Weights of a small transformer language model.
Architecture: rotary positions, untied embeddings, shifted keys, capped logits.
Each number is 200 + 40 x the weight over its row's rms, rounded and kept within 0 to 999. Layers, rows and columns count from 0. The size before them is the row's rms in percent of the matrix's.

# up: layer 5 MLP up, 1344x512, rms 0.0229, rows 86-102, columns 64-127
# down: layer 5 MLP down (transposed), 1344x512, rms 0.0223, rows 86-101, columns 64-127
# gate: layer 5 MLP gate, 1344x512, rms 0.0233, rows 87-102, columns 64-127
up86,108,256,172,196,133,185,208,209,202,155,175,182,156,172,156,203,154,155,166,191,207,211,178,253,187,218,187,214,188,228,221,242,233,298,269,212,224,156,170,234,190,117,226,224,200,208,148,230,186,190,272,182,203,209,202,209,193,174,285,208,212,212,260,193,232
down86,109,133,221,264,235,215,161,181,274,198,234,237,149,299,237,169,195,154,218,187,232,177,224,188,207,225,208,112,220,151,180,190,249,152,186,275,159,176,209,193,271,219,164,261,179,98,189,244,240,140,177,163,159,258,161,188,211,234,147,193,172,204,250,255,217
gate87,097,200,270,196,262,196,175,246,171,148,151,187,196,223,226,177,201,276,246,167,229,237,223,246,144,190,253,191,195,167,197,183,118,192,207,215,183,167,131,213,230,233,269,170,232,208,186,99,186,189,213,134,202,241,221,232,207,227,202,193,214,192,221,141,202
up87,101,206,258,179,203,220,248,211,210,248,239,239,199,189,196,164,220,273,189,161,229,212,234,258,203,238,165,202,207,174,185,146,186,194,193,178,175,193,72,185,211,242,227,159,155,168,247,145,268,205,177,220,132,221,166,196,201,231,218,136,226,217,307,197,123
down87,102,180,191,196,189,192,199,139,271,254,212,218,193,280,263,139,237,181,209,225,232,223,201,222,198,228,229,185,148,185,201,210,173,162,217,77,166,293,169,158,154,153,164,166,192,173,308,168,167,251,215,164,213,165,194,171,180,203,165,238,277,151,160,172,173
gate88,088,237,231,101,149,231,223,219,229,237,215,169,169,199,167,185,139,183,226,154,230,159,224,240,137,77,126,229,260,119,158,250,201,152,192,132,188,235,186,228,213,265,240,189,205,228,205,212,186,192,196,124,213,185,250,211,215,207,169,117,299,206,219,175,263
up88,093,291,224,189,205,264,262,224,183,157,198,141,217,199,220,135,153,242,168,199,184,149,170,156,166,186,214,222,218,244,205,163,145,170,221,186,280,299,194,161,197,217,200,237,117,177,178,120,265,143,175,206,145,125,154,233,212,195,152,244,110,207,192,191,200
down88,098,188,212,172,188,214,241,207,204,182,217,128,145,238,163,198,189,205,206,260,267,204,214,258,117,178,200,124,208,175,96,218,143,170,209,177,253,228,276,172,238,190,143,280,239,267,221,223,228,163,210,161,199,238,181,169,202,168,146,224,192,197,277,284,173
gate89,096,193,198,270,239,143,216,269,157,248,151,130,195,144,221,233,157,231,227,168,199,161,276,201,235,193,145,227,176,205,107,173,180,226,225,190,74,203,204,245,209,199,287,206,205,222,241,151,173,252,244,168,236,221,184,148,203,219,139,214,180,188,219,155,191
up89,099,224,179,267,227,262,188,220,168,168,171,258,202,127,213,233,198,186,128,150,207,251,249,175,187,220,270,171,187,167,83,195,225,240,184,200,173,198,241,252,169,169,143,142,198,174,138,160,241,148,154,169,167,163,183,208,183,261,183,233,225,204,301,200,222
down89,100,216,253,203,238,189,147,183,222,191,212,163,198,203,239,143,217,154,218,176,182,200,175,249,144,221,301,192,177,251,235,252,208,155,174,220,235,243,166,140,221,144,135,205,212,262,144,269,232,229,142,209,192,161,226,195,181,167,149,190,215,156,182,232,192
gate90,104,176,194,129,175,236,167,268,97,178,117,197,276,186,199,219,279,199,193,177,246,175,160,119,172,165,138,134,176,182,155,208,229,200,240,170,105,210,258,171,250,200,195,143,214,250,210,155,220,234,197,228,168,282,186,164,302,185,247,204,231,178,161,139,193
up90,105,184,148,208,202,163,216,180,203,171,238,214,172,219,205,148,235,248,170,193,263,253,202,158,198,210,214,170,139,204,214,175,204,156,199,280,246,243,111,132,195,236,224,289,206,180,149,185,158,290,191,220,187,238,130,281,177,173,180,112,177,222,205,195,218
down90,104,168,159,265,165,194,212,231,154,191,165,231,162,199,183,174,264,152,213,162,205,222,140,167,175,221,160,147,237,176,232,245,232,171,150,245,176,150,223,188,253,162,191,164,224,259,151,208,204,264,184,156,209,209,166,171,244,215,239,177,215,182,169,326,139
gate91,099,206,196,235,170,168,240,225,217,164,207,161,238,193,148,250,131,258,203,241,180,150,102,249,126,172,179,224,207,199,191,229,144,173,205,221,262,215,224,221,153,236,148,245,239,276,148,226,202,140,186,262,131,138,220,207,172,223,258,132,190,128,180,126,281
up91,100,306,202,230,239,211,163,320,204,217,140,119,236,134,204,216,146,179,123,216,217,212,148,153,218,187,216,224,197,172,192,196,201,171,285,218,194,210,212,151,159,155,186,180,185,161,189,236,75,265,229,190,210,241,187,227,254,143,195,188,267,178,203,200,186
down91,101,168,206,190,261,141,194,207,166,202,177,111,198,162,212,305,227,184,150,152,237,130,202,236,168,155,131,182,190,135,193,210,114,273,205,181,171,167,123,203,190,227,224,219,145,210,143,223,282,264,153,254,162,207,219,225,158,168,202,196,186,213,288,123,232
gate92,105,266,203,232,164,186,183,185,170,218,133,223,211,236,248,164,181,238,251,229,98,112,203,235,133,188,233,131,163,241,214,217,212,165,258,200,207,125,172,216,226,257,219,178,249,284,238,188,229,199,205,191,222,201,263,220,232,189,163,202,164,129,194,151,195
up92,104,248,190,202,209,211,133,128,202,243,153,237,156,224,218,165,265,197,172,178,211,117,185,220,143,208,183,224,150,184,177,233,224,131,205,214,175,277,217,227,224,269,203,173,214,214,168,224,157,230,192,283,243,276,188,180,137,270,213,135,173,193,183,229,244
down92,104,215,233,130,187,258,200,196,259,201,219,201,271,214,196,161,176,234,191,163,279,151,206,191,196,196,234,228,208,163,188,249,202,94,171,201,212,161,213,155,212,178,209,177,228,223,191,260,267,175,182,257,193,182,222,130,162,138,219,262,161,39,236,123,141
gate93,101,103,226,222,107,220,205,196,157,265,261,231,204,153,209,281,119,155,229,224,271,218,179,177,202,155,279,117,147,215,193,247,232,240,271,210,177,169,141,201,182,220,233,249,208,226,242,266,169,220,177,158,176,141,169,186,184,133,188,137,226,151,259,162,202
up93,101,167,276,240,198,221,285,178,295,220,261,246,211,204,184,186,170,230,226,181,163,231,315,193,184,211,230,162,246,193,206,150,186,224,143,200,192,241,212,178,167,171,136,228,206,203,270,255,247,129,160,243,235,147,174,187,179,229,176,209,256,182,192,188,243
down93,102,158,194,168,168,183,224,214,261,110,197,234,185,252,218,198,172,206,161,256,283,199,142,175,205,183,271,156,214,239,104,174,187,189,211,250,197,145,269,219,193,225,151,208,236,182,204,247,149,181,244,195,189,257,222,274,249,175,191,208,165,225,295,73,182
gate94,097,209,211,185,177,218,262,199,161,213,296,215,263,256,211,251,153,265,262,186,251,193,200,234,144,166,148,163,158,167,231,219,226,123,200,231,206,223,272,162,211,282,146,232,172,170,188,151,163,229,243,196,164,249,142,238,123,216,210,195,182,161,253,159,176
up94,100,195,280,179,160,150,200,214,168,169,149,154,221,224,215,165,177,117,215,186,153,225,205,169,180,173,258,184,241,203,172,165,143,227,185,201,198,185,173,177,101,179,218,217,244,240,197,211,216,227,180,224,185,147,237,181,140,169,128,231,211,209,126,189,249
down94,100,79,158,192,214,219,246,226,218,190,199,130,180,318,230,213,151,188,265,146,203,200,252,162,178,184,215,262,252,174,173,182,110,188,192,163,218,226,273,89,199,185,226,253,193,184,171,217,161,233,239,253,220,204,215,190,135,204,212,219,238,107,190,94,184
gate95,102,184,228,239,213,243,252,165,154,182,180,163,192,189,177,221,152,255,261,174,157,185,247,139,142,167,219,156,196,250,215,205,158,211,151,235,163,192,243,97,192,223,214,172,220,209,166,167,211,274,141,162,144,174,171,260,255,169,211,192,189,216,188,176,178
up95,098,239,176,212,162,215,256,204,202,260,243,183,218,213,225,160,238,159,212,203,147,247,259,292,179,197,250,172,174,264,264,217,78,58,189,209,217,198,216,156,185,282,271,253,234,185,203,155,218,192,203,102,252,163,131,231,198,204,248,186,200,239,222,204,200
down95,101,184,195,235,249,284,250,237,199,201,102,172,165,240,241,221,211,216,189,157,113,167,205,224,201,175,173,199,286,244,183,214,199,300,217,192,145,240,153,243,192,208,142,230,158,205,198,184,233,172,234,210,214,216,238,179,246,122,209,260,201,150,155,181,251
gate96,099,177,172,107,143,186,255,173,173,216,225,148,224,220,202,257,279,160,188,288,203,277,220,160,151,169,207,195,109,263,176,243,254,193,163,208,200,196,185,250,191,138,225,148,122,253,187,208,138,179,283,228,178,147,163,198,183,195,193,173,192,109,212,144,204
up96,096,242,252,221,256,185,194,153,189,240,237,210,195,179,239,218,161,181,230,205,301,192,209,173,194,202,147,162,196,183,172,171,185,209,175,174,186,213,250,250,139,94,189,294,220,226,180,208,195,184,228,230,196,134,183,136,213,224,219,202,141,185,218,190,267
down96,099,223,204,227,144,221,295,182,255,296,168,227,193,265,241,197,165,232,182,117,258,192,178,213,167,226,206,190,104,209,200,252,187,193,213,129,257,200,200,205,220,155,241,186,208,156,172,209,130,212,201,219,224,230,176,192,221,205,201,166,199,202,143,195,237
gate97,104,231,231,192,226,232,269,301,178,217,183,138,222,221,187,211,239,163,267,167,145,167,136,206,149,189,170,153,227,156,199,217,159,227,147,130,151,199,240,231,231,210,300,220,152,255,251,237,167,200,214,227,166,139,192,223,197,282,198,222,163,174,146,142,142
up97,099,138,274,228,158,222,189,164,185,112,192,271,155,240,193,169,201,164,247,201,179,221,219,223,201,192,219,244,177,261,177,199,209,180,259,268,209,259,185,225,243,194,177,217,207,222,138,189,155,180,211,223,159,190,201,247,164,181,228,194,259,193,214,181,242
down97,100,181,227,207,185,163,272,235,189,223,172,136,178,224,177,197,277,248,187,202,264,190,118,309,199,196,256,197,231,196,222,167,209,197,203,247,205,156,201,229,212,190,165,135,222,184,124,183,262,230,223,224,227,146,184,237,204,216,220,172,210,123,232,190,255
gate98,098,257,249,190,207,226,214,196,233,133,230,212,208,157,238,214,183,215,172,150,202,219,233,222,167,181,197,188,216,240,226,188,257,219,179,214,156,163,171,100,161,182,233,232,197,174,200,172,249,129,164,327,155,185,145,216,192,154,239,114,246,132,224,148,192
up98,095,192,203,308,204,170,186,190,130,187,180,175,167,250,114,183,190,164,146,178,227,181,199,210,332,238,229,174,270,219,174,140,186,167,136,136,202,144,187,218,255,224,208,215,200,134,205,264,179,174,245,252,183,255,145,211,164,237,177,247,226,211,217,213,176
down98,097,240,157,174,149,224,137,277,189,251,192,216,103,123,133,153,219,184,259,221,197,192,207,227,205,157,206,284,232,183,254,171,154,163,191,208,202,198,177,220,308,153,180,141,204,277,202,173,176,163,211,165,217,230,202,169,257,184,187,235,270,212,201,280,247
gate99,093,293,367,230,232,267,170,211,199,228,266,234,226,230,151,182,222,225,215,256,195,220,179,251,224,195,136,193,257,158,225,201,225,235,176,169,188,153,177,217,208,227,183,277,217,182,225,189,156,234,250,266,248,163,248,273,247,168,194,251,252,104,166,177,228
up99,093,250,153,182,167,155,225,194,210,255,187,140,183,199,225,263,182,240,216,164,201,175,168,236,145,191,215,189,213,281,223,180,188,192,187,201,212,246,175,135,229,210,141,155,162,246,245,166,213,279,246,133,255,293,184,148,181,184,189,199,264,188,239,174,198
down99,097,234,267,250,260,202,170,228,209,225,237,171,173,191,145,211,204,250,224,289,196,125,162,220,249,223,187,235,293,162,183,143,150,185,163,249,210,171,210,125,209,230,126,164,184,215,242,189,209,217,183,186,224,249,178,232,222,210,218,223,273,282,184,88,223
gate100,092,217,202,171,186,283,216,143,245,191,154,184,276,151,214,213,135,290,188,187,211,252,205,182,207,54,190,184,208,166,258,263,203,209,193,221,139,223,156,205,213,218,231,177,153,193,228,179,206,209,215,126,225,211,254,237,249,126,206,164,209,154,202,165,193
up100,093,235,186,152,181,170,159,180,165,251,198,191,211,277,209,204,216,120,260,220,218,232,201,205,183,236,205,230,193,195,168,172,264,180,208,217,246,147,241,184,184,240,228,255,242,241,112,227,156,229,116,247,201,230,182,162,183,245,195,136,251,174,222,192,251
down100,094,187,229,189,134,188,211,105,212,251,219,149,184,190,251,238,300,226,262,163,209,225,208,213,201,75,190,202,143,141,266,238,232,211,198,229,172,241,178,198,158,207,210,227,241,187,159,246,184,201,175,159,177,242,150,209,317,219,173,188,187,184,182,249,245
gate101,093,216,182,205,236,211,209,200,199,154,211,156,238,195,215,304,206,182,143,169,241,163,222,190,159,178,197,185,258,242,160,229,146,156,222,191,154,243,234,209,209,193,194,206,185,251,154,206,213,178,272,258,188,223,205,249,228,223,152,262,243,111,150,175,107
up101,096,200,184,200,225,160,268,229,256,205,184,225,119,180,205,160,284,129,170,200,181,239,226,133,155,220,265,165,143,206,211,196,251,250,224,190,155,243,197,222,251,91,229,243,274,231,265,235,188,208,258,156,189,101,176,249,205,129,128,135,226,170,194,165,193
down101,095,104,213,174,227,175,204,220,236,238,240,258,174,211,281,220,199,219,255,133,197,169,203,267,214,240,202,221,205,151,179,174,200,162,270,181,258,186,171,164,165,215,174,205,219,120,188,204,168,258,182,173,239,180,206,186,248,164,156,206,239,197,225,282,242
gate102,097,206,210,140,217,189,199,240,239,205,225,237,288,156,196,163,187,236,248,170,183,167,248,227,197,205,193,167,197,245,211,223,174,203,183,177,184,200,235,134,186,192,170,178,237,192,201,182,182,162,233,245,232,183,168,201,236,184,257,280,165,95,220,136,182
up102,097,212,259,177,228,159,193,173,212,161,190,181,220,171,208,159,192,163,180,257,173,203,198,160,203,202,200,133,145,264,248,206,172,208,264,206,245,216,212,179,175,143,142,182,199,122,247,230,266,194,217,202,199,78,206,209,207,181,210,253,245,217,258,232,178